{
  "n_layer": 14,
  "d_model": 384,
  "n_head": 6,
  "n_kv_head": 6,
  "head_dim": 64,
  "d_mlp": 1536,
  "vocab_size": 15866,
  "activation": "gelu",
  "norm": "layernorm",
  "norm_place": "pre",
  "norm_eps": 1e-06,
  "positions": "rope",
  "rope_base": 2320.0,
  "rope_fraction": 0.25,
  "qk_norm": false,
  "attn_scale": 0.125,
  "bias": "all",
  "tie_embeddings": false,
  "parallel_block": true,
  "init": "normal",
  "init_std_qkv": 0.0288,
  "init_std_o": 0.0,
  "init_std_up": 0.0288,
  "init_std_down": 0.0,
  "optimizer": "muon_variant",
  "lr": 0.00704,
  "lr_mult_o": 1.5,
  "lr_mult_down": 2.0,
  "beta1": 0.93,
  "lr_head": 0.00348,
  "grad_clip": 0.5,
  "warmup_steps": 200,
  "schedule": "wsd",
  "decay_fraction": 0.512,
  "decay_shape": "linear",
  "final_lr_fraction": 0.05,
  "batch_tokens": 65536,
  "seq_len": 1024,
  "doc_mask": true,
  "train_tokens": 595300000,
  "steps": 9084,
  "dataset": "wikipedia_en"
}
Each number is 200 + 30 x the weight over its row's rms, rounded and kept within 0 to 999. Layers, rows and columns count from 0. The size before them is the row's rms in percent of the matrix's.

# layer 6 attention output, 384x384, rms 0.0908, rows 154-298, columns 288-335
104,172,226,201,136,207,197,176,203,186,192,203,193,211,249,126,204,193,230,236,231,178,183,277,211,201,138,232,204,204,244,220,187,215,189,175,172,170,181,192,147,250,169,177,218,185,215,232,152
107,150,256,197,206,203,201,219,224,175,190,188,192,215,218,172,241,186,168,192,187,254,174,194,210,196,176,191,207,256,239,219,253,217,219,226,227,194,249,222,182,167,183,165,209,221,176,259,216
099,158,153,213,226,196,221,191,200,213,198,182,235,168,212,229,198,195,177,216,217,202,182,197,186,199,215,207,180,184,222,178,217,225,246,205,195,217,173,191,169,187,185,231,179,163,212,165,186
097,224,152,215,176,212,206,199,164,187,158,195,207,253,218,142,185,184,156,249,187,156,163,208,186,195,170,245,191,148,208,178,231,170,218,236,175,193,258,229,174,181,213,256,206,184,224,258,161
104,193,231,146,214,208,179,221,113,177,214,158,177,220,211,203,182,203,218,182,198,196,131,200,155,220,183,198,183,233,166,225,257,203,207,255,243,163,196,228,196,149,138,211,197,242,186,189,224
118,185,240,208,213,178,160,206,229,202,197,205,191,203,167,245,214,205,219,248,266,204,213,180,246,175,190,182,195,178,240,230,166,226,199,234,210,198,220,200,229,195,259,186,195,164,210,165,207
102,228,186,189,126,195,179,223,164,255,177,243,199,216,209,218,186,196,266,219,225,239,255,191,219,251,185,219,217,176,176,202,221,212,175,188,155,205,183,163,179,196,188,216,186,231,207,144,203
099,171,236,196,200,199,207,233,177,147,228,198,111,177,165,183,255,182,227,210,223,251,181,225,215,311,241,175,185,202,227,199,200,153,239,273,126,153,211,225,225,231,197,128,208,252,218,202,239
098,209,210,229,253,170,166,230,186,233,188,193,217,254,222,193,242,234,247,201,209,191,225,262,184,186,182,211,185,243,204,255,116,196,182,248,211,213,219,209,135,214,163,192,248,229,219,174,168
095,183,189,267,235,237,187,230,199,249,244,230,191,199,220,197,250,201,225,164,215,143,213,212,219,242,161,210,192,258,248,199,201,165,216,192,205,172,192,170,165,172,238,211,212,209,238,220,157
091,185,190,235,224,210,215,235,193,226,203,117,276,160,216,210,215,244,202,197,238,200,246,213,234,182,235,181,218,188,248,256,210,203,154,223,273,188,114,207,157,163,253,215,207,244,182,188,156
100,273,170,227,176,162,207,161,190,222,195,200,187,168,226,210,245,190,137,181,209,190,171,164,220,216,186,148,201,207,214,169,192,201,183,152,168,221,190,190,245,237,218,220,169,208,208,182,144
101,211,184,225,182,218,215,201,276,190,178,189,201,209,231,229,194,165,225,202,241,179,218,164,183,209,179,196,228,213,218,190,168,175,179,162,231,214,182,234,212,179,234,202,195,173,221,207,164
098,198,207,249,188,195,193,200,228,191,198,268,230,155,208,178,208,126,188,171,210,179,216,207,198,179,242,242,196,281,226,226,193,245,240,183,179,185,214,210,241,203,186,286,194,214,204,212,195
103,232,192,191,181,130,181,194,195,181,179,216,182,214,208,166,203,188,200,178,186,151,219,202,212,233,224,244,220,186,154,183,214,224,173,203,235,155,192,183,194,226,144,170,222,203,216,113,255
100,195,253,182,195,182,238,218,256,241,197,230,246,169,231,189,199,218,165,183,238,150,191,194,190,172,175,207,251,193,160,189,196,197,163,215,170,257,214,132,229,181,197,212,180,194,152,203,131
099,181,146,210,164,182,134,193,179,191,195,113,218,162,146,197,130,184,244,242,186,215,146,187,218,147,201,180,213,203,220,183,180,190,147,226,235,173,158,178,215,267,166,203,181,220,192,177,166
097,229,250,223,248,216,218,236,196,178,187,210,168,171,202,229,154,232,205,154,184,237,136,260,224,184,210,211,176,146,187,181,188,220,210,236,195,235,171,180,199,222,219,156,174,178,200,127,185
093,217,138,217,201,158,182,195,166,165,193,219,193,203,198,162,144,244,195,237,195,226,161,227,226,234,240,253,143,176,217,151,149,175,192,236,182,155,184,239,185,184,140,203,201,274,198,184,175
096,191,181,182,254,158,194,212,232,207,233,183,213,214,198,207,220,166,178,112,271,199,229,160,240,190,163,180,212,144,199,221,161,220,189,171,214,211,192,169,232,174,195,213,247,157,213,182,254
104,163,213,225,209,254,203,201,178,176,188,194,211,189,204,178,197,205,195,206,180,258,198,190,191,199,200,191,211,178,213,178,201,211,177,167,180,152,181,149,192,171,189,259,156,229,173,238,183
090,217,249,186,172,176,223,174,208,184,190,218,175,190,187,202,194,206,182,216,234,189,198,152,207,195,190,140,208,240,196,217,257,210,197,175,172,219,189,218,134,183,173,205,194,235,266,222,172
090,195,204,202,220,188,266,180,205,206,197,157,184,195,207,194,211,277,212,187,194,131,211,236,230,191,160,152,239,229,183,215,197,198,190,216,171,248,176,189,230,209,202,222,224,197,135,210,202
109,221,160,226,191,172,164,204,197,179,212,198,177,199,208,210,183,219,228,217,172,221,241,191,165,205,200,190,224,185,220,231,261,192,176,238,212,213,186,231,263,198,179,190,226,192,155,242,194
096,231,192,164,181,202,199,227,224,190,217,190,155,211,194,179,171,143,206,189,221,224,226,193,210,204,141,190,220,187,191,200,183,189,191,214,158,230,216,150,185,232,125,214,182,176,171,220,197
105,161,233,190,203,161,203,238,188,186,179,171,179,162,235,204,192,215,201,171,227,226,222,290,198,194,203,157,162,215,210,176,182,174,202,192,198,163,188,223,174,197,169,200,230,195,208,142,144
100,232,193,232,187,242,172,136,190,163,183,170,159,200,161,217,169,232,175,209,192,232,227,204,198,228,218,205,177,236,189,210,211,162,188,134,242,215,194,194,193,182,243,193,219,204,194,211,178
103,192,224,177,212,221,257,194,164,177,176,236,207,188,219,226,198,166,187,242,163,263,190,225,224,249,215,181,198,189,163,200,203,194,211,245,186,167,235,225,209,226,161,173,188,220,162,199,224
104,181,201,159,215,165,214,181,159,176,199,238,188,237,242,187,173,229,223,203,198,166,165,203,189,179,235,241,173,230,172,201,161,194,177,200,200,194,192,216,230,203,182,148,186,194,221,129,173
098,212,219,203,177,208,160,204,237,144,178,237,193,203,208,234,256,210,231,189,210,155,195,248,161,238,191,211,140,170,240,218,232,190,161,168,162,180,207,182,180,212,192,177,193,191,194,220,176
098,225,195,209,203,214,221,205,205,232,150,201,184,174,234,215,204,154,223,171,219,190,161,202,205,197,207,197,221,156,150,205,228,192,217,197,174,221,195,166,166,187,183,198,176,199,176,241,196
103,207,190,186,179,169,158,185,214,233,193,172,211,187,165,162,181,268,223,186,169,163,205,181,205,166,216,160,224,169,221,176,209,207,226,213,163,225,156,229,164,248,194,249,281,181,254,179,219
100,201,215,191,127,188,205,226,249,155,200,220,236,174,214,201,155,180,177,272,168,219,211,224,224,195,222,216,169,212,206,232,179,187,182,208,221,244,232,255,246,210,199,264,196,183,186,172,174
101,169,193,223,217,217,189,212,192,205,212,184,228,199,212,178,211,216,159,210,211,161,170,209,161,155,156,207,204,166,170,184,273,243,225,218,207,125,159,200,212,222,193,150,237,221,251,183,195
097,233,182,188,194,246,240,156,249,209,189,204,245,234,215,216,210,194,221,210,193,228,150,190,163,137,140,217,213,184,180,193,203,205,218,213,190,228,194,172,199,127,247,176,208,226,204,224,221
099,195,187,226,230,163,168,219,184,181,224,229,207,209,242,206,160,166,201,194,280,155,262,207,140,266,214,203,191,207,184,177,173,149,230,162,226,168,264,172,166,192,223,204,202,171,180,211,193
102,200,214,205,219,170,177,187,191,221,218,183,211,190,204,215,251,121,216,228,195,162,221,190,148,188,155,163,208,203,209,163,218,216,210,208,213,196,190,243,210,213,186,219,205,189,178,203,213
102,179,256,223,175,236,181,211,195,207,195,185,252,200,168,226,212,175,162,133,181,187,186,226,247,231,210,166,166,197,202,180,189,172,237,207,209,208,141,176,193,203,192,234,208,193,155,176,226
098,199,224,240,192,169,193,183,202,207,156,206,215,156,213,150,120,179,191,203,200,246,229,135,215,200,215,230,230,180,195,187,184,243,227,229,196,208,215,208,215,203,187,172,195,191,214,183,207
103,211,234,191,210,204,162,240,155,183,221,191,231,211,189,215,231,114,212,186,155,211,224,165,197,209,164,207,209,184,205,203,238,165,216,213,187,176,232,183,168,217,174,209,209,205,181,195,213
100,170,237,168,166,207,179,180,185,205,188,172,193,137,215,217,158,176,207,204,185,234,201,188,193,234,184,202,187,217,194,167,234,228,173,146,206,219,177,218,185,156,176,210,212,225,183,195,208
102,232,182,171,190,261,166,211,211,218,168,243,208,216,127,188,204,156,192,170,223,215,180,289,196,172,171,198,160,235,162,203,236,130,177,190,214,214,222,171,175,226,252,212,222,167,231,161,216
100,215,199,186,189,225,239,201,177,166,254,185,174,185,188,176,205,209,194,198,209,214,150,227,174,225,202,104,191,228,213,161,192,222,162,215,183,182,231,182,238,211,206,196,218,143,211,204,180
100,220,207,215,174,143,194,143,237,162,231,183,211,233,162,242,185,214,251,187,156,242,176,213,216,171,182,209,174,220,213,187,213,133,156,222,205,163,170,165,186,216,202,173,157,193,113,195,240
100,191,188,217,158,180,225,177,176,205,204,180,184,189,220,184,205,216,166,157,209,185,198,255,158,232,248,178,258,183,230,163,204,189,186,135,238,210,222,146,175,161,167,195,196,217,206,203,185
103,255,128,235,183,237,220,195,219,213,202,181,189,213,200,203,190,176,171,163,239,190,185,212,223,170,167,235,163,218,146,208,208,207,240,210,201,183,189,220,185,211,234,205,195,191,206,164,212
103,232,210,228,189,218,206,255,160,242,279,151,241,250,195,261,184,189,184,238,192,194,166,202,196,221,181,236,256,180,175,162,240,254,214,208,128,171,256,194,210,200,248,198,214,285,195,196,218
099,211,185,176,190,204,208,170,204,203,230,143,209,216,230,195,182,181,232,212,214,181,243,177,203,232,199,184,224,234,202,168,235,238,212,192,252,221,227,227,192,228,204,151,192,185,186,230,234
096,219,165,213,221,215,245,154,183,208,189,222,166,159,194,208,202,199,203,198,188,227,194,276,219,128,229,173,202,163,203,213,169,219,154,163,194,214,212,209,158,222,148,212,190,184,172,150,179
104,199,224,211,194,183,150,243,216,245,224,164,209,202,155,240,193,242,184,178,201,247,222,172,190,202,214,158,184,201,182,209,199,231,187,186,235,177,216,178,219,236,190,161,207,218,200,221,175
096,171,179,182,236,225,206,129,242,185,188,114,236,182,168,229,216,208,200,198,218,152,262,204,225,204,252,218,216,219,177,201,189,197,195,140,202,193,224,146,181,166,220,230,183,206,192,201,201
097,227,177,203,284,198,149,230,214,205,189,181,217,198,200,241,202,207,233,189,179,169,241,230,197,187,181,184,182,161,179,186,163,208,138,225,173,180,195,229,214,209,171,258,200,165,247,223,160
096,206,233,180,200,218,198,143,236,203,192,183,208,222,199,183,174,177,230,188,173,149,198,192,232,190,231,221,218,184,201,204,252,233,211,189,183,211,223,210,201,217,157,197,195,175,154,188,161
103,207,167,229,195,232,259,172,197,242,205,194,161,235,146,194,216,196,247,193,155,214,206,170,224,186,186,211,189,199,187,237,150,203,197,214,158,243,232,217,190,197,266,229,216,166,228,199,178
094,204,151,180,212,197,198,198,197,182,202,204,175,195,213,260,180,259,160,208,158,202,222,250,214,208,221,214,174,214,191,231,182,174,215,162,214,246,221,130,282,198,231,218,248,166,232,242,245
096,228,201,224,195,148,185,203,159,249,192,218,205,191,211,185,208,235,260,206,186,254,194,180,183,192,242,226,232,159,211,202,157,159,226,272,151,159,209,219,206,229,217,231,194,178,208,216,209
100,220,239,172,237,264,229,206,245,203,195,240,189,243,190,216,200,207,190,203,144,181,175,203,163,205,203,176,224,239,196,160,230,204,158,191,233,198,165,219,160,233,223,234,197,226,169,244,189
106,208,170,213,212,232,189,224,206,191,203,229,184,154,207,160,195,232,211,211,171,227,227,178,225,201,184,216,166,205,179,169,212,211,213,191,175,170,161,167,178,195,197,162,171,234,161,258,197
096,198,210,172,276,179,272,234,152,158,198,259,164,152,187,174,179,193,186,213,145,216,203,214,178,153,138,182,173,218,242,211,244,223,202,166,228,245,176,204,246,159,234,193,193,224,206,219,200
103,201,231,198,213,194,146,187,264,193,204,198,201,167,185,248,162,179,218,253,198,191,227,184,196,216,207,199,192,220,223,232,215,167,165,191,185,221,247,196,176,208,240,226,188,257,146,174,219
101,191,191,159,176,227,194,210,182,173,212,235,203,214,175,228,216,207,193,204,192,169,147,214,168,215,218,245,178,196,178,217,195,240,174,167,252,210,202,257,165,204,192,153,208,206,170,148,178
099,191,168,238,218,226,273,206,208,248,199,153,215,208,201,199,204,237,215,193,218,253,270,173,194,166,185,204,251,194,251,257,198,233,184,194,204,215,198,226,232,166,216,206,233,193,200,170,194
100,280,181,211,187,249,203,225,175,208,201,200,140,204,217,116,205,191,224,205,176,171,215,206,199,175,196,176,224,182,208,179,207,188,222,252,155,217,194,208,165,264,246,180,206,181,253,219,216
096,218,209,185,167,171,211,238,232,144,191,137,172,181,169,189,207,189,186,159,158,148,189,180,183,190,163,259,229,213,178,233,221,181,216,253,243,214,233,237,244,170,199,214,218,184,253,258,221
093,182,209,196,171,232,197,221,260,231,177,239,182,226,166,195,177,187,140,155,179,184,212,206,219,220,137,221,157,198,215,183,192,180,255,204,213,234,223,215,227,211,184,184,229,251,197,174,193
105,180,192,186,179,215,147,176,193,160,201,231,227,208,163,231,232,206,255,217,157,217,149,218,165,178,201,219,183,226,225,196,213,197,185,138,233,151,181,179,212,171,263,196,187,158,177,194,222
102,204,175,179,170,214,220,199,142,234,209,159,211,174,182,191,194,213,201,221,142,183,175,192,129,201,188,227,154,152,207,191,188,201,212,189,169,229,234,226,191,228,248,233,167,200,204,176,165
107,189,193,164,164,203,169,219,162,199,210,158,157,165,157,179,215,185,204,163,192,232,207,243,217,223,177,209,196,159,201,235,237,231,244,160,173,204,168,216,237,220,201,220,205,174,196,192,140
103,175,218,227,205,223,199,231,239,199,172,183,176,179,177,175,215,168,188,183,209,196,228,255,213,188,194,223,212,270,169,217,183,231,194,238,204,185,236,207,222,112,171,204,192,190,145,154,261
106,198,201,183,196,225,196,212,183,178,160,218,171,266,222,190,228,223,214,168,172,221,186,209,184,175,203,187,233,248,241,234,168,235,215,264,230,217,183,189,233,218,175,165,187,247,167,178,193
099,229,197,166,203,224,153,218,171,209,212,239,199,193,158,192,163,170,171,251,218,224,228,142,209,234,235,169,209,209,191,167,192,256,221,188,195,194,202,191,172,166,201,187,215,279,170,190,184
095,170,155,191,221,248,180,236,197,155,174,192,194,175,195,226,172,249,174,194,230,184,220,184,196,234,149,206,255,205,175,220,168,214,212,159,212,194,207,180,213,163,245,225,207,169,227,163,155
101,188,229,233,197,190,195,226,259,225,132,187,212,245,212,191,251,214,200,220,194,216,218,191,193,224,165,210,227,198,164,183,185,212,235,233,161,226,175,157,189,213,204,159,209,225,163,188,247
093,204,197,262,240,175,139,162,181,208,187,195,180,194,151,240,184,170,198,207,207,205,232,160,170,204,151,177,208,184,194,181,113,206,179,182,258,267,228,190,186,166,177,137,193,206,193,189,205
096,194,207,201,172,235,267,157,200,204,192,157,162,217,212,182,181,177,147,226,240,162,281,190,217,216,210,187,216,191,224,212,205,155,223,212,163,216,201,180,253,232,250,212,227,201,153,211,235
096,212,204,208,140,199,186,234,191,202,261,159,209,186,203,152,201,165,202,194,199,254,167,207,165,220,196,154,175,162,212,190,185,141,183,168,237,174,221,135,153,155,172,166,186,173,133,216,234
102,203,183,227,143,227,197,223,214,211,215,183,209,230,224,164,178,195,224,210,164,176,220,200,201,156,228,169,233,224,224,173,216,181,207,198,201,243,261,176,199,128,168,203,219,197,177,184,160
098,217,214,174,154,190,261,215,203,160,169,166,123,197,169,199,162,190,257,193,213,151,204,205,247,186,218,198,159,234,201,152,193,236,199,217,172,149,255,191,211,183,149,187,184,189,214,169,148
097,222,203,192,178,225,180,190,251,173,163,247,209,190,222,179,248,232,190,201,184,179,192,233,189,166,146,174,187,172,197,220,215,197,176,202,189,207,196,175,225,138,242,174,110,194,190,130,247
097,179,178,160,245,188,202,160,231,228,246,239,275,239,185,178,178,209,200,144,197,213,174,224,176,203,235,207,174,238,248,258,164,198,189,178,188,231,192,241,187,179,144,211,160,215,190,198,211
095,214,209,197,129,168,232,178,217,198,194,160,198,199,142,229,201,180,202,239,200,214,163,192,222,202,191,227,174,221,149,181,197,224,192,193,223,235,200,188,230,200,179,150,215,238,211,247,195
097,189,227,193,190,191,182,135,181,197,192,168,197,227,211,181,203,126,133,230,224,208,170,222,163,163,199,154,215,157,167,193,142,211,162,187,204,203,148,227,185,172,144,222,195,211,169,219,152
104,225,169,176,219,193,198,189,201,190,235,248,256,227,174,213,257,218,175,224,237,212,181,256,240,191,204,193,190,201,218,274,217,147,169,210,171,134,157,158,189,241,201,192,174,182,226,203,217
098,212,198,214,219,198,175,191,171,199,181,168,188,219,192,207,232,205,218,215,234,237,174,182,193,207,213,200,162,154,239,250,216,236,257,197,201,180,198,192,194,219,185,188,211,173,235,193,246
103,197,202,153,222,221,182,234,168,205,199,136,192,193,189,160,219,188,225,148,238,195,195,175,176,224,165,216,223,138,235,193,152,211,219,166,215,247,242,226,206,148,165,226,166,181,196,233,194
102,203,192,177,196,198,193,204,173,206,249,177,213,166,244,197,247,210,138,181,168,157,229,213,237,221,206,191,220,167,194,196,237,275,160,194,208,202,125,220,208,112,224,208,192,191,204,212,210
101,234,225,224,196,194,168,195,152,164,219,142,182,173,192,166,240,196,233,214,164,205,193,214,177,179,210,188,223,233,199,172,213,127,215,139,181,227,167,131,178,188,206,240,178,185,168,248,221
106,121,209,232,117,211,220,158,240,263,200,163,206,151,196,136,179,193,202,185,138,200,198,182,165,159,197,255,217,190,200,193,214,224,230,229,208,194,188,188,216,187,228,222,218,253,226,197,157
092,212,152,185,199,188,202,178,210,235,198,205,207,228,224,248,251,156,197,238,232,230,187,221,246,223,192,215,174,203,194,186,210,230,156,228,215,185,152,208,255,156,205,219,173,199,220,195,240
103,127,210,189,225,221,183,208,178,198,198,186,259,234,227,166,202,226,198,233,213,214,182,167,268,135,180,192,208,211,220,261,202,202,192,199,265,207,184,178,241,146,253,226,178,158,170,213,222
097,202,165,218,165,211,257,207,215,246,169,215,173,160,218,217,189,191,171,221,223,224,199,186,199,206,192,231,188,183,221,188,190,197,242,241,176,206,194,288,183,199,205,111,185,171,144,180,228
105,182,176,181,153,215,202,197,206,177,173,168,192,194,185,216,225,250,225,138,249,244,222,183,168,184,172,199,180,149,147,192,244,232,211,178,171,219,236,213,152,182,119,268,158,145,171,182,202
099,222,176,206,153,221,180,238,217,189,225,216,190,225,226,173,259,175,215,212,240,161,175,199,179,184,185,241,195,189,184,228,255,186,224,245,225,216,176,261,246,205,168,190,201,227,183,179,199
091,232,215,178,205,220,162,199,215,186,206,176,183,231,200,206,219,165,172,217,184,207,231,220,173,182,227,171,213,213,233,291,195,178,212,245,150,194,215,169,217,202,253,169,156,178,236,227,172
153,158,146,166,240,230,213,199,194,217,180,203,168,137,195,212,196,207,169,227,197,198,188,168,156,189,168,209,176,167,203,226,180,203,215,155,216,238,167,191,154,212,277,189,201,182,188,208,190
100,208,188,148,234,194,173,180,219,173,178,205,220,193,216,184,210,202,155,186,148,178,238,141,170,213,188,167,196,213,206,182,250,214,227,198,188,210,266,205,187,212,219,195,233,234,186,222,166
095,184,204,243,195,218,212,178,151,181,169,239,238,181,164,208,208,179,192,179,224,235,204,217,272,241,221,182,169,191,177,202,246,150,252,187,251,191,245,239,275,239,215,224,211,241,198,191,196
102,239,245,204,144,212,222,241,190,198,204,216,177,254,204,224,178,169,154,203,210,174,235,210,225,195,181,216,160,194,180,235,208,221,224,186,169,202,177,225,228,213,233,273,149,165,240,186,119
095,281,181,235,175,184,192,220,182,195,199,177,208,178,130,192,179,178,240,221,217,217,184,224,165,198,176,192,211,188,222,178,243,223,158,155,149,178,151,214,209,232,222,210,182,262,215,240,233
098,263,169,182,178,177,181,240,221,214,224,221,201,211,211,253,203,217,177,171,164,191,198,197,202,180,172,202,196,211,164,157,191,129,247,207,248,218,168,196,212,218,184,183,271,206,165,203,224
099,165,240,184,160,174,192,178,200,205,190,159,196,197,191,219,227,135,259,182,199,226,131,214,173,260,209,236,233,182,158,193,249,178,212,199,217,221,179,217,183,175,197,218,201,189,199,203,211
098,216,168,218,184,181,172,164,174,205,235,208,153,194,301,216,202,217,187,201,250,208,151,177,197,176,209,167,215,165,193,215,220,274,192,177,167,224,184,200,200,179,238,171,229,143,185,207,158
103,176,217,169,183,197,195,184,209,252,251,209,199,201,253,214,218,227,181,155,199,187,176,166,210,169,149,228,196,192,245,242,191,233,196,209,180,262,210,143,237,184,160,180,175,200,221,206,205
096,196,178,196,191,267,134,165,173,194,224,211,271,151,202,236,256,181,217,227,207,172,192,251,195,234,187,216,265,189,215,208,217,185,185,198,239,211,173,189,201,173,234,241,179,226,146,212,237
096,208,212,211,147,235,168,159,155,182,193,153,223,247,159,214,221,208,183,196,239,216,188,147,167,210,173,201,239,249,216,177,180,192,196,233,188,192,172,199,183,202,229,184,180,215,169,239,145
100,191,155,177,198,220,168,183,195,198,194,213,284,274,189,194,213,169,219,207,185,207,246,204,212,104,165,224,182,172,171,190,242,211,194,199,231,182,218,241,180,230,179,226,189,148,210,172,202
095,197,172,234,153,237,178,239,195,247,188,154,153,249,188,268,154,202,232,230,219,232,186,189,199,183,118,185,196,217,151,214,182,174,207,222,168,212,209,207,210,208,222,199,249,215,191,173,185
094,192,230,196,194,217,209,184,276,197,187,188,194,143,162,208,199,195,151,212,159,197,224,229,206,217,163,142,186,220,141,181,156,209,173,194,175,247,267,158,249,232,240,178,217,218,219,213,204
091,230,212,231,242,225,234,165,220,202,204,233,232,171,119,183,177,210,217,207,161,230,140,225,174,196,207,211,204,230,188,196,168,179,215,217,206,168,231,171,155,204,192,212,196,227,168,216,228
095,227,174,246,204,203,170,233,221,233,203,251,260,179,152,226,206,233,186,187,216,196,212,233,207,234,219,199,194,210,189,196,162,190,199,190,174,229,198,196,179,201,173,195,238,207,208,194,197
105,238,201,213,202,216,142,210,191,215,245,126,220,244,174,198,221,217,147,164,167,199,184,242,212,221,177,199,171,197,196,231,204,186,211,216,198,216,196,205,192,237,214,140,220,203,214,210,164
105,167,202,161,194,206,154,185,214,226,234,227,154,225,247,135,204,213,184,203,173,167,189,167,201,184,170,241,165,207,172,174,210,276,255,233,210,204,190,226,181,182,210,246,174,212,244,207,211
096,203,187,151,206,208,187,188,183,231,150,235,195,213,127,181,214,198,278,275,170,201,211,188,206,190,256,214,213,232,173,197,202,196,257,215,199,272,197,222,165,185,152,152,182,203,208,214,197
099,185,257,181,180,174,212,223,149,217,268,238,194,222,161,270,155,163,192,174,204,218,211,189,246,217,242,185,219,156,188,208,190,235,198,192,217,219,148,220,189,120,162,144,229,174,200,183,214
098,194,223,202,178,181,212,239,171,219,148,180,222,238,219,231,185,239,141,187,195,233,187,190,198,216,159,188,182,223,195,175,218,118,186,186,186,239,223,198,170,169,179,199,188,171,167,236,168
095,241,189,200,214,139,173,196,237,155,226,210,212,179,212,217,159,274,130,170,243,175,243,190,216,181,186,220,258,231,230,205,283,213,153,238,165,192,175,175,217,175,236,201,167,122,219,198,202
101,220,224,253,191,220,262,163,198,197,166,179,187,251,217,139,190,212,157,198,251,217,214,199,201,174,243,166,164,194,165,219,220,179,164,222,158,227,190,182,197,198,219,176,185,198,205,215,208
102,179,190,160,238,224,212,233,169,210,199,260,217,165,169,220,185,205,189,178,172,114,205,207,179,209,212,242,187,211,192,148,192,164,184,189,217,221,208,220,206,258,233,182,200,200,191,206,156
101,124,172,144,187,228,183,189,241,178,164,203,214,217,244,135,205,209,133,229,210,178,233,260,213,182,186,192,218,294,182,210,209,237,188,193,182,173,198,236,222,187,224,241,238,165,253,169,204
103,220,201,207,208,171,235,226,183,190,157,192,165,230,214,214,208,162,209,191,243,201,173,159,201,246,226,204,207,161,187,164,172,165,157,196,168,183,182,225,237,187,218,180,209,212,225,225,201
099,168,173,201,194,219,163,154,236,192,190,194,221,219,135,177,216,231,200,186,234,282,198,150,159,194,218,160,158,189,162,213,218,168,176,266,207,201,144,218,149,251,203,202,203,209,252,185,159
099,139,196,174,225,178,207,203,195,274,195,197,244,224,177,201,219,227,208,187,219,237,212,185,229,147,172,224,214,208,255,250,201,181,192,241,217,208,221,164,208,186,161,197,255,204,164,171,182
097,217,175,196,208,151,208,165,162,144,191,215,221,203,227,193,243,155,231,196,159,167,257,218,208,173,217,197,179,125,187,203,183,208,170,197,214,207,214,161,166,194,266,232,209,252,246,130,180
105,210,207,230,227,175,219,235,253,183,182,173,201,218,236,234,192,202,159,231,215,164,215,205,210,210,242,190,201,188,185,247,154,191,181,164,193,182,214,202,187,165,210,179,174,167,155,161,168
101,175,232,221,207,221,239,228,190,205,212,159,170,182,170,165,164,176,171,222,177,192,218,157,177,182,200,208,183,277,197,290,187,189,223,187,175,188,193,269,197,196,154,199,211,191,154,182,198
101,190,223,220,208,180,232,227,255,237,200,175,209,174,223,242,186,219,241,243,169,197,218,202,149,212,216,158,233,184,204,233,220,219,163,152,189,206,219,218,200,219,165,230,219,161,177,212,275
103,198,158,174,180,196,262,221,216,170,187,152,226,256,170,127,207,144,171,225,211,206,212,227,230,223,195,198,193,172,155,194,247,247,180,247,188,216,185,176,217,213,204,265,213,214,177,176,170
101,126,227,199,219,191,197,177,212,186,222,219,234,203,248,187,169,191,181,224,217,221,171,182,180,192,232,266,205,197,158,249,211,222,179,198,171,156,176,223,226,178,217,223,208,164,198,175,150
098,161,164,195,244,188,264,191,198,219,235,202,217,184,209,185,159,205,224,214,194,240,255,247,162,236,190,236,152,234,164,207,258,189,221,229,226,177,281,163,206,196,215,227,173,242,201,249,246
101,170,211,219,187,174,166,205,207,208,178,229,184,164,183,205,222,187,237,196,210,234,195,246,158,226,227,231,200,196,207,179,228,202,168,227,238,207,228,216,215,151,160,154,232,200,225,178,203
098,207,181,177,225,180,166,187,180,177,166,108,212,210,165,161,195,172,177,220,140,209,215,189,192,173,159,271,204,194,213,179,208,185,205,209,219,172,206,255,221,202,208,155,222,197,214,200,177
100,202,170,215,192,179,167,251,219,205,226,251,184,157,156,178,190,170,213,217,199,194,184,199,151,189,170,178,192,197,239,148,209,173,221,199,194,193,192,219,223,200,258,212,169,257,207,160,266
109,172,176,219,232,175,231,163,191,216,212,227,215,156,203,149,163,252,171,185,142,194,187,224,220,141,194,223,193,185,159,211,221,210,186,155,262,154,181,215,207,236,249,202,211,242,234,177,168
103,194,192,190,159,229,221,193,211,174,128,157,201,197,192,170,192,230,216,215,164,223,228,211,193,217,221,206,226,198,220,199,215,163,212,229,165,241,197,193,208,186,230,230,232,240,150,207,198
099,213,177,183,260,164,210,185,142,245,189,197,191,210,171,236,200,177,173,188,207,211,229,210,185,185,195,221,223,200,220,235,226,190,190,184,189,185,246,234,228,209,180,249,175,226,223,167,184
092,194,218,209,133,243,223,172,163,161,241,209,202,220,161,222,282,162,261,217,192,214,238,226,230,178,185,190,222,228,221,179,214,218,187,205,232,220,189,285,167,230,262,213,232,252,242,170,224
106,190,225,209,180,245,242,179,203,204,207,227,203,189,224,239,166,230,244,243,217,167,206,192,234,189,209,211,183,192,207,150,216,208,221,175,159,180,243,210,204,189,221,194,239,178,208,205,135
107,151,183,200,179,197,234,191,200,188,266,177,210,196,213,173,175,198,232,201,216,213,219,233,213,191,178,166,217,252,239,203,241,161,222,130,170,174,192,211,224,214,233,208,144,225,209,141,168
102,232,190,191,223,156,163,188,219,184,181,174,157,199,237,203,220,218,182,236,211,222,200,231,150,203,157,190,160,221,218,185,156,165,238,219,171,164,195,154,166,211,198,168,182,194,192,277,220
098,184,197,173,168,181,211,171,153,211,203,172,215,184,127,163,230,188,193,205,233,191,214,162,152,150,198,217,183,232,203,215,211,157,208,176,178,242,211,169,215,229,225,201,161,133,238,170,169
101,205,166,253,246,237,189,184,205,222,164,164,232,183,208,227,188,223,200,148,188,215,241,152,199,230,183,150,185,172,240,174,220,204,159,172,202,177,203,148,255,189,227,181,174,230,215,195,209
091,235,219,169,217,201,188,228,220,213,201,209,210,177,183,182,186,259,212,224,208,134,224,167,195,208,254,198,164,214,166,210,185,214,195,186,163,212,204,183,152,166,212,242,201,126,197,189,152
103,231,181,182,242,163,221,217,182,210,208,213,223,205,201,199,175,214,180,228,183,174,207,199,202,208,201,186,226,253,216,178,187,173,213,263,295,178,203,227,160,190,223,192,176,204,239,236,157
093,233,151,199,239,254,163,216,217,211,237,209,155,230,236,198,189,109,228,193,214,243,208,167,222,153,177,215,178,165,229,211,153,218,218,185,170,208,224,225,183,233,167,200,195,192,237,206,196
098,234,178,187,214,221,197,168,198,200,248,137,211,217,220,218,181,216,186,177,141,228,218,184,197,261,201,152,149,187,201,174,163,194,263,176,241,199,201,179,177,217,165,208,194,189,247,211,239